{
  "n_layer": 11,
  "d_model": 96,
  "n_head": 3,
  "n_kv_head": 3,
  "head_dim": 32,
  "d_mlp": 256,
  "vocab_size": 2048,
  "activation": "swiglu",
  "norm": "rmsnorm",
  "norm_place": "pre",
  "norm_eps": 1e-05,
  "positions": "rope",
  "rope_base": 24800.0,
  "rope_fraction": 1.0,
  "qk_norm": false,
  "attn_scale": 0.177,
  "bias": "none",
  "tie_embeddings": false,
  "parallel_block": false,
  "init": "normal",
  "init_std_qkv": 0.0484,
  "init_std_o": 0.0,
  "init_std_up": 0.0484,
  "init_std_down": 0.0,
  "optimizer": "soap_variant",
  "lr": 0.0055,
  "beta1": 0.95,
  "beta2": 0.95,
  "weight_decay": 0.036,
  "lr_head": 0.00642,
  "warmup_steps": 200,
  "schedule": "wsd",
  "decay_fraction": 0.809,
  "decay_shape": "linear",
  "final_lr_fraction": 0.0,
  "batch_tokens": [16384, 32768],
  "seq_len": 128,
  "doc_mask": false,
  "train_tokens": 149600000,
  "steps": 6520,
  "dataset": "wikipedia_en"
}
Each number is 128 + 32 x the weight over the matrix's rms, rounded and kept within 0 to 255. Layers, rows and columns count from 0. Numbers have three digits each.

# layer 4 attention value, 96x96, rms 0.179, rows 16-31, columns 0-95
207113133174130052120092125068097151149050166148160106174139065079127156113077127153191162068104086163145141109086180165111183145078122102082115077085114113119138140176157133071032099109066098152122112169053198163186107162055116117076109181067162156094154141178108082139118140102085115165
098121100123145143117035113123125143196189108135113148075123127182159176162113048162123146087159200164113121133112109168150119084105141114131123147152074113135126106133123121144155175132096125105108163161126136161140111060152144125114166134126139120155129136128119193126163149111166146144
153112145136067108179161110108128185132106134124115110140175124144102147075151128139164138130083188148134172104066163186118096156121138109135117178122158141132087138134157172097078128106165150118157129123186179105145126036075168127126114137129162134084114070112142160122111123157106133108
157084110117131152120138117145120110147113142117162103107023117144106123123134151150110117125091151155128125091173147151147151158162140151153132204103137163119154109154131096101132156163187125128121141162121118147111101093147149129115122186167103133128115123158162136164121154121112183070
078078142156124106117172106152161097137142150122079135087150115132113113174098093118162074105118158109126124092100140140134116137150111064125111134131092111136186136125133112137128145115142135106096186125137151162135095122124144097143088140097125135163140120158133129140169165131141104107
091102154145151107075071167105077099169124131140153161143090126134130135120103131153101096110093168118125100127158135148140109104064104155148136148084142107114076108104097146078121173104139129168119103091163126144147073123122137143110128084092161144100082137157112158151188104087175099155
156112085108133148094132089107158145125123072100181112101130182128109192143122087132178129123075110137148092188146126105114132155135130148161095141101146118107112148146133151133100158131170067146136149133129139071152170129163086106118157130153122087126133133129149161146139136101178062101
098179097141211113119124107134116115113113155163102179158116103070120108118181126138092172125122101156182124127161152093114096134105184055094135078138129107097107118127090120091111103135127158062134083127118096122150130164117139165121153029062167166064089191102138143107182150120100104144
213144113119108149126193115140147147085079100169095125141155153117138155134183166109073155085124136156204133143088140140106093117147120124177128159102161105084146112152147084113138162086112123158101111143137136109157139084078099151130104118174158161136136151080101152147123095062136121119
150157092103111208112128098093179141108152101083135093127150120111128133159130119087151115167097187107194116145162117092104135127152115118151090088144154098130097086148170098109117124066112167074115179088141099104246101057129160128129113189134077084123157101134134120186173109083170153088
153132144146055133086154085175078083051130183157140153094157136096126069162133145109140129151098056137109170093107115183118113133157120116144133137136103148108148131114137151120152100140134078110147140113070171146075119119144162171114130153108146148148108157211171131110092062134081128132
128178122141068124167120162109161119127096132152113166125143143123114058109122164139144130141109128123099138103136086108146126114089151094148100145158137088139154174159064148125114092193157084152148123114101119086096151196105101143131135112145187130104141113084130133144124125150157144124
168091133129124184117160071118104055065126029074158078102107180161136186139125114070099094187061136122096135140132092128119159122141096132131116131157114089134150120140159153127164109124177129073079184167125138060082124119157194090140154148155078091154160168125111110172164127106081116121
139119127085087141112113109133129073132134122147095123079084147134143055133096172112073099193175108143104168074113162116105143112167142143136104138138171125129187076072146143142206091158125185143124165166149174171110108094122159095125095188054106063128076163161143135119138142134155081149
080099137091127135156115143122139180073109111090139172158125129127201125145131151074118123142163160085117099093123114135177131147175076068141120140106129139137116090147113160160133112110115118125161142122139135130115164104164128099118140130140110093136130085066167120116100164132128101115
102145105126131105168145138085141194107165169165131131126062105104153173128128158114195171111144157127132126150134128150055133149149163072132134175133105094140160074147151113087161131126105144164207146144142130132078109152082176182099128063160128157122132152110149148060105102131113114145
# layer 4 attention output (transposed), 96x96, rms 0.157, rows 16-31, columns 0-95
076172107100129187120090091146138058185148121064139082125073122132104146142149126106141078130164121129083255075111110185108156107110082173212124096175136184132107129068163124105109123085217098109152128111145109092192157095117195161159178086074122133126162097167096178143116105150141159163
150112145125099153081145090125121116141170057071124172164167110158171140144086112076123144125136146130154059159133142144077087094119085111112119096122116073145136092169149121162128150125155121090147061110137104097136179061108126122141115151175101103157106123163120147100118154092101133115
104168128155099138102094126103138105194094098200113143147088136168160068148121124182175145171146122156111157106149060156176177096144105131182183102151181103100095073134181186108193138121148127120104123131136117144162151074151130138131134069117148082116118100172180120135144119205149122136
141109110168104175079139110131075104148150122079129150119136130114149153170108117172122114116153093119125119108110138113142151134172153165113187122111170118137145148133104120154122145114135140073102144128134109114191107172104138134143124169148111062160091143139148103125153105172154158132
149120136088116086134147101136081146141126102066100169082096125157123113139094118129159114167156143124105109104110137174095115148094098150125108157121096132132133139105152130148096157113099144140117111088095148140146175122104119104126150146148121137135100093166188127112118110072141184182
067091138102136145102109158074141098147122132092142182122110140141146130107128136126123184117182135131143116103123146132156101110050077094132059137145085137132136084114125147107132132123149094142168126197146101123097155154143146163121068182119112114162100120146154143097106150162170159085
100102112143114149178153119142136124106137078130173149130094171149093133101160151082130139143117109113089054097109082155175108098115107154100165131113146145157099057127111066116113096120154156083087124161176118102104058148122141105104205117140103134132153127130105102183121146138103112144
157177111122089175125150142148186111119112137144126047130091151120093179099163183134103151099174140118171148115060153132097095149074135036113149157201155142098201192123088093114136111136167069160191159085122105130124182128121184173090114144149165149137080179106134173090121109131122159095
144058128143127119139116166091172188148084113165176101154172160109085123154118072149145138118108098134072121115113113101099143168102110075163181199142089129132138134094115149038131087090145189133106134115156095081170089092065152153085074077144147115107144163126119130117131138128110096132
160072084141157105179103138095105147129123083136093136103107161149139143077128104121117089192166141104054038137170142080122117081091103125131175124092114195093102085119126126052126157185154164086107142117137135190180107109039102142120138140156164144152050083096116214205128118082172148191
092179137134115108110081128141107106061133166092117156134156134123177116146183133157105145152098064103108131084112145171113088155152145168131157136127111117076144133105162134119204110103075116115128135069109129193117119085113130163168127130101159138113176098166186084130093097122114104166
094146154141088117143196098121161132138112201164133144113142121135139115107145089187092103133038141078175179091125098176163084075145169098166112132147119131160135112114116152153143079148152106131143070123103199077096104170176127119145090095137139135075163134127147135089102155154160133128
143077123161183137112085110179125158073094093072102154098098124114129140078072133124095134155124127122101002135190099134162139104160179138168142101097157145154058101122117084080147133117127208151053122109130104151129116142128108106175112158143101168114137151147147097161143124173142101206
157117172148128110119061086095133122108149163066091116068106090082141091179138115157140199092140135077160098173132217171124121104144163140129065137094126080126113167094102137094247180098106115114094107064078167191152053120128091128130106163122154121165141116096150130097175053086165160137
123092159116095099140127123125145183109123159160078144162130159146073116099136116078156082142102141102189114149166143087151108151167135165091204112169106103152123095130110145180140169133142152107112153154149149145101141138124136132138164166131154144133151094126118097168168128120044125142
164084167143134133146100128115111142105156144147141094123144133073124144138171123101120127139124153129150165085100114118097150099157166144179168094173111132128230117110168173194163131078114146117162185084174104095138093129158142126136177126111131131180093155147203151111107139107124053059
# layer 4 attention query, 96x96, rms 0.196, rows 32-49, columns 0-95
112141154180150134144173106201141065180108124199148151121082092112111131073104095099108083130093138126157119141104122119101093079145150120147145133192108132147079103090111136155137079153124125109129084074110108098095134169175169130143138113134077125105128144114112138105042096142112083180
096184076166167125138163174134174102140130141142145131142122150094138110137173122113104144136133135083158170115121132070157135058107139134124141151135138188098071108169096149060126162178133159096085140154195161104134166105159120083113190146129133166095161085118117110130116194120100143151
193126128067143112167113048110113139079148113095099097107137183147165139184179165125155104070129071094130136083144144086181078127086160127094152141133162134096208151126122197146123152089138126157088193129196113118095132140135102065103125172178118151168139142131196121135122147107100162111
092125160116065137164109135121138149116183087146094130121132159141120118140157094124127142136107118179106097178092175131085163168044155166194116085146139076103128174142176095151102145156046106106145164141108128144186130155109154084083146123128094146086037127220172130130093119136064105171
104110188143185151130137129123154101106163144155148123121134175127112159079074145165134125157103192149167124091131131133167115070101135121133174181149185172148110117137138186105158111170169119119154131068134139087157106157152134154163103138107143209160147102120172076118119123114111097096
094119132156168106120174153126160167126091146095181154101087119091148155149114066118148199119124112084104114178153121136083100207116106142147128143101151112176150106116087152137148129136134115170174161115134134116074133108188145076148106133176134135120158059111110163171092036069128111145
167074074120153203179128075111129131115181135103155122160165130138113145162127164135076102098127099080128124164127150047162090138107099092125123136158111130022142191135111120090100131158108154120121086158146122122129141116142086121158118249152166131205106107104137127142169182093175104191
054143124103125104129069135168121182194120137146077163108095135135144195115066106152118164140186112082105121130111152117159122133135123146127130092115174128146129101150144058155145109067136196083147117067120144162124153132155149117089134103135124125084140157076189117166105075157080110154
085146121159131122045128047144158167164116153109124115116135141148127127167029127134143135132130152166176103156101123117097108143118144133079147127156100135166090190099075089155142146112070137131143114135110109156126086114134089154065119142142160142074153129132109106096069168095095053103
181046103120102158188128149120123148169130157151151131058204132131147177081138122129160164120101138079133138133160103128104160167165135148120122115192157100106148138101140073130099169126118146171115146127107127135122102073116130125204133130071103127127122068105141090097077136113141088104
110151104133118119180181116170143136098115074146114123122088062152112114152162201061145120075061126147109105176097087163139133147171113056050142168094068114137149113146169146095129113016081092131169127149159169148083160115135100098176187154109098127165214047098170137133073162102105128190
147143201096170160135075070122071144114109167147112135074152114042149056106133134165191170137108177151089159118112156149087152187098059179113137096072143057162174120125156140143114140178092099099194161127140173151130137132139188131172140162083128082124145102113115141118180158144166162190
083084182119122104092147117130079115097116147121092112106134124121149119075128103181103094131131028165213174071154088151142146146131108119044121108138110165184115138140141136146139132153108116102127153120060168153088111133108106105161107105121193155149189167168113175142076166166144162146
119146145122149093082207183122158178145111200167075085177118129150166145116169146102184097137126205104173114118225162163172144190109108145113124117130032141107166135132128147125075108090133147133117128106135112139130159168138099135117109137144190102114125094125083127103191150122080107089
123228109136103138134170083144115107085132120032142148149204113129100126116116123151102166112125156160117107185130120112191107139107186146170149127135126111132139173142121123094106137073135131181095149104099201037068124151124152091170162164129083095124159225114137084100117145127184166052
189073122156149151182166136147122157133136098067102097193129170095098115148085172140121102117123135172113115141127105095158137178126141131171127137076144112132172131158196129111140112101159145079135166120175152123133091148050207173092115101169129147124093148081086195164154123140134133133
164135103166108178084138129160133119155130105143114170149120071104108122121159197131134167162152148068112105146132152135086127096152120139147210111131091148098114135112133178038145104144111165109127081117133220086086126141135232148173207149155164139081158085102070139123170107121116080206
163138078150135133111112102131130155070114102112152091144141176162081096172165185087111127162145184140126124113135117104174147174099111150180086154125166171108113112172132112083109192139193096116150140162132112117150154129114112144093136143122079124189079136097157149148138145097163163143
# layer 4 attention key, 96x96, rms 0.208, rows 32-49, columns 0-95
144121103129154130150127138135145191062140111080139107125153176136144138148128113176155104105109119136109174115164092075199133136147156150151145112076156136135129136163116124185113180122095069119122162159147137156158077099115037169139174122194121150149130099127150112164148091105122186077
070102164101114128155115166148117071131137126142159127114137145127120074132138125144106140102110130164146173061133159111073138080109134152155128143025130100112174117052120066154134154072082100141143138120170135133135128108110169113099129139190133138109097129138087107138136108164112188117
156134120125157098078122165141105057167126150168130113145095123158094082147123145119135154177119117131124161112135193176096133128111067096150084124164113113138102157094136155072047146125139114172173097097127146133160111131158156128167092172130139115145122152085117141108149106128124111142
098085139173116180114123109161069074103153132156126113099172142130060104115046099106120115116114116133106108140123189144161174049214064166088143150103093102113125098076084075139106102081157071115129132184125127135124121129137160115128129166101087106155133156153096134101129158080144105096
134158155139139117164135085083119114129163162109112172111139088114136122121145084133107142143126129116160077175080130150132110126116122100098084180112116082156116142140127144123117128092120081153121173186094175144103079134144136121143185159161169165159089139177135165124114088154136129120
132144158050184110121132183100123118125111187126150090079132125180072133106160189142167120167182156084075125111171096128132128131047101110083083127197185057094136156106232154158104102166167164116114093123114140149111148109163069092139116150123161104166130126141178145123115130081121052144
109114152087129114161161136161138141114134118115117153048173114132177094177145093174104075144104116134153090080130119168051147158163192142120132158133119043134159111123106084092206107113121107158104107120092052102136143078135150177121130135120160108089113171129098116119171081126086119090
152169081123146142128122132144154100094129108087160131099103132081096175100111133122090073097139112088110131164120232100125114092187101126096140145092142128104109185135113115106155096077106145139100118118088141167158189062185081127115128148167111105109082163117115163072087167134110086131
152116104120134098132031041143063151109135152148133076158136147076101141166108135129103206123182110128128169120091154122133156144163111088146098146186221137074133122148090132148134208119109162197165136140147215122126122125107130116106104175085148147182145108075138137111135077071122069117
148091159066144155191156140115124135133120112152124122103174158098165126119137089097117137132073128103120149089110141113126103132174149124115115104219092122096140136159143155130093127134127139106125166147104166129138139136144117170105144144153173115112117096134111150120128142111116094208
149106156109109117077153120136129123047096140103145188159123138099152111163154067165214083133148142173140153160097094196160126121085107163172106071144099122156085168077150129117120157147108149112088144127132083148099126111174125109113095129136172111137025153075156139131064135044059094203
191124145153139165166163123152141169173140147090150138168147125141133139130091100130089146147185086075093143116197067161096133090063142158124102062107134132086114155195122144093102191106166097157118138206114098077088196075125167103134146136152127068207158065092140108175133151149173126164
090175117157117106144117143179139126145167160148151104087105136145113115120130127163149182176129140133115107150066115104105089141078135139163126109170107123111146117167110184087129127122126165165168156146157091144167100134133152080072152059178136157139129085084136124182099143100123093105
139116095195105111102152093140120148137100135138158135159121149039091125113174143089155132077043139078169163107148161118110158144053182043142093102127083087069143083132143117176155117120101106141105163115142107106082128114106115070204111102127105134165121114115175143112135108113147102112
153120110121137127122071125189143178179144105158151140138070093168171161119119101186138078158131112107132153103135094088141127125156099193136152171130144111166169047121086133168109160140114131164120148115115140255077078133139075127081093102131142110118153100079040061089196146115137167130
121091135153086140118139124122151062127131078128139125155107110117121132118120152127132124115176164111103106141154104123072106118129142147081139090102137131198129143155146126108145118134098105090104165170090105116174135159096122106092099132114050086146120136101116060098113067165096124056
136126139136131135134153143148184107146131113129127106093120108137156114103089141191139107156073124097153134092132112130131097146074094098151209143110147118117160117077094142101183057125096147151137142116115133069181142104104155122072148140116089114095141134129117123105141121142189109104
152168121132111090112132113095110136117148202170134138114145145145074106104128158108082218109176145081132197144153140117105122131069081143136093146156157155159135151115107174104139171101114157143132180116139182080138156105136175118143187191182160204124180083171155129125096127151142122161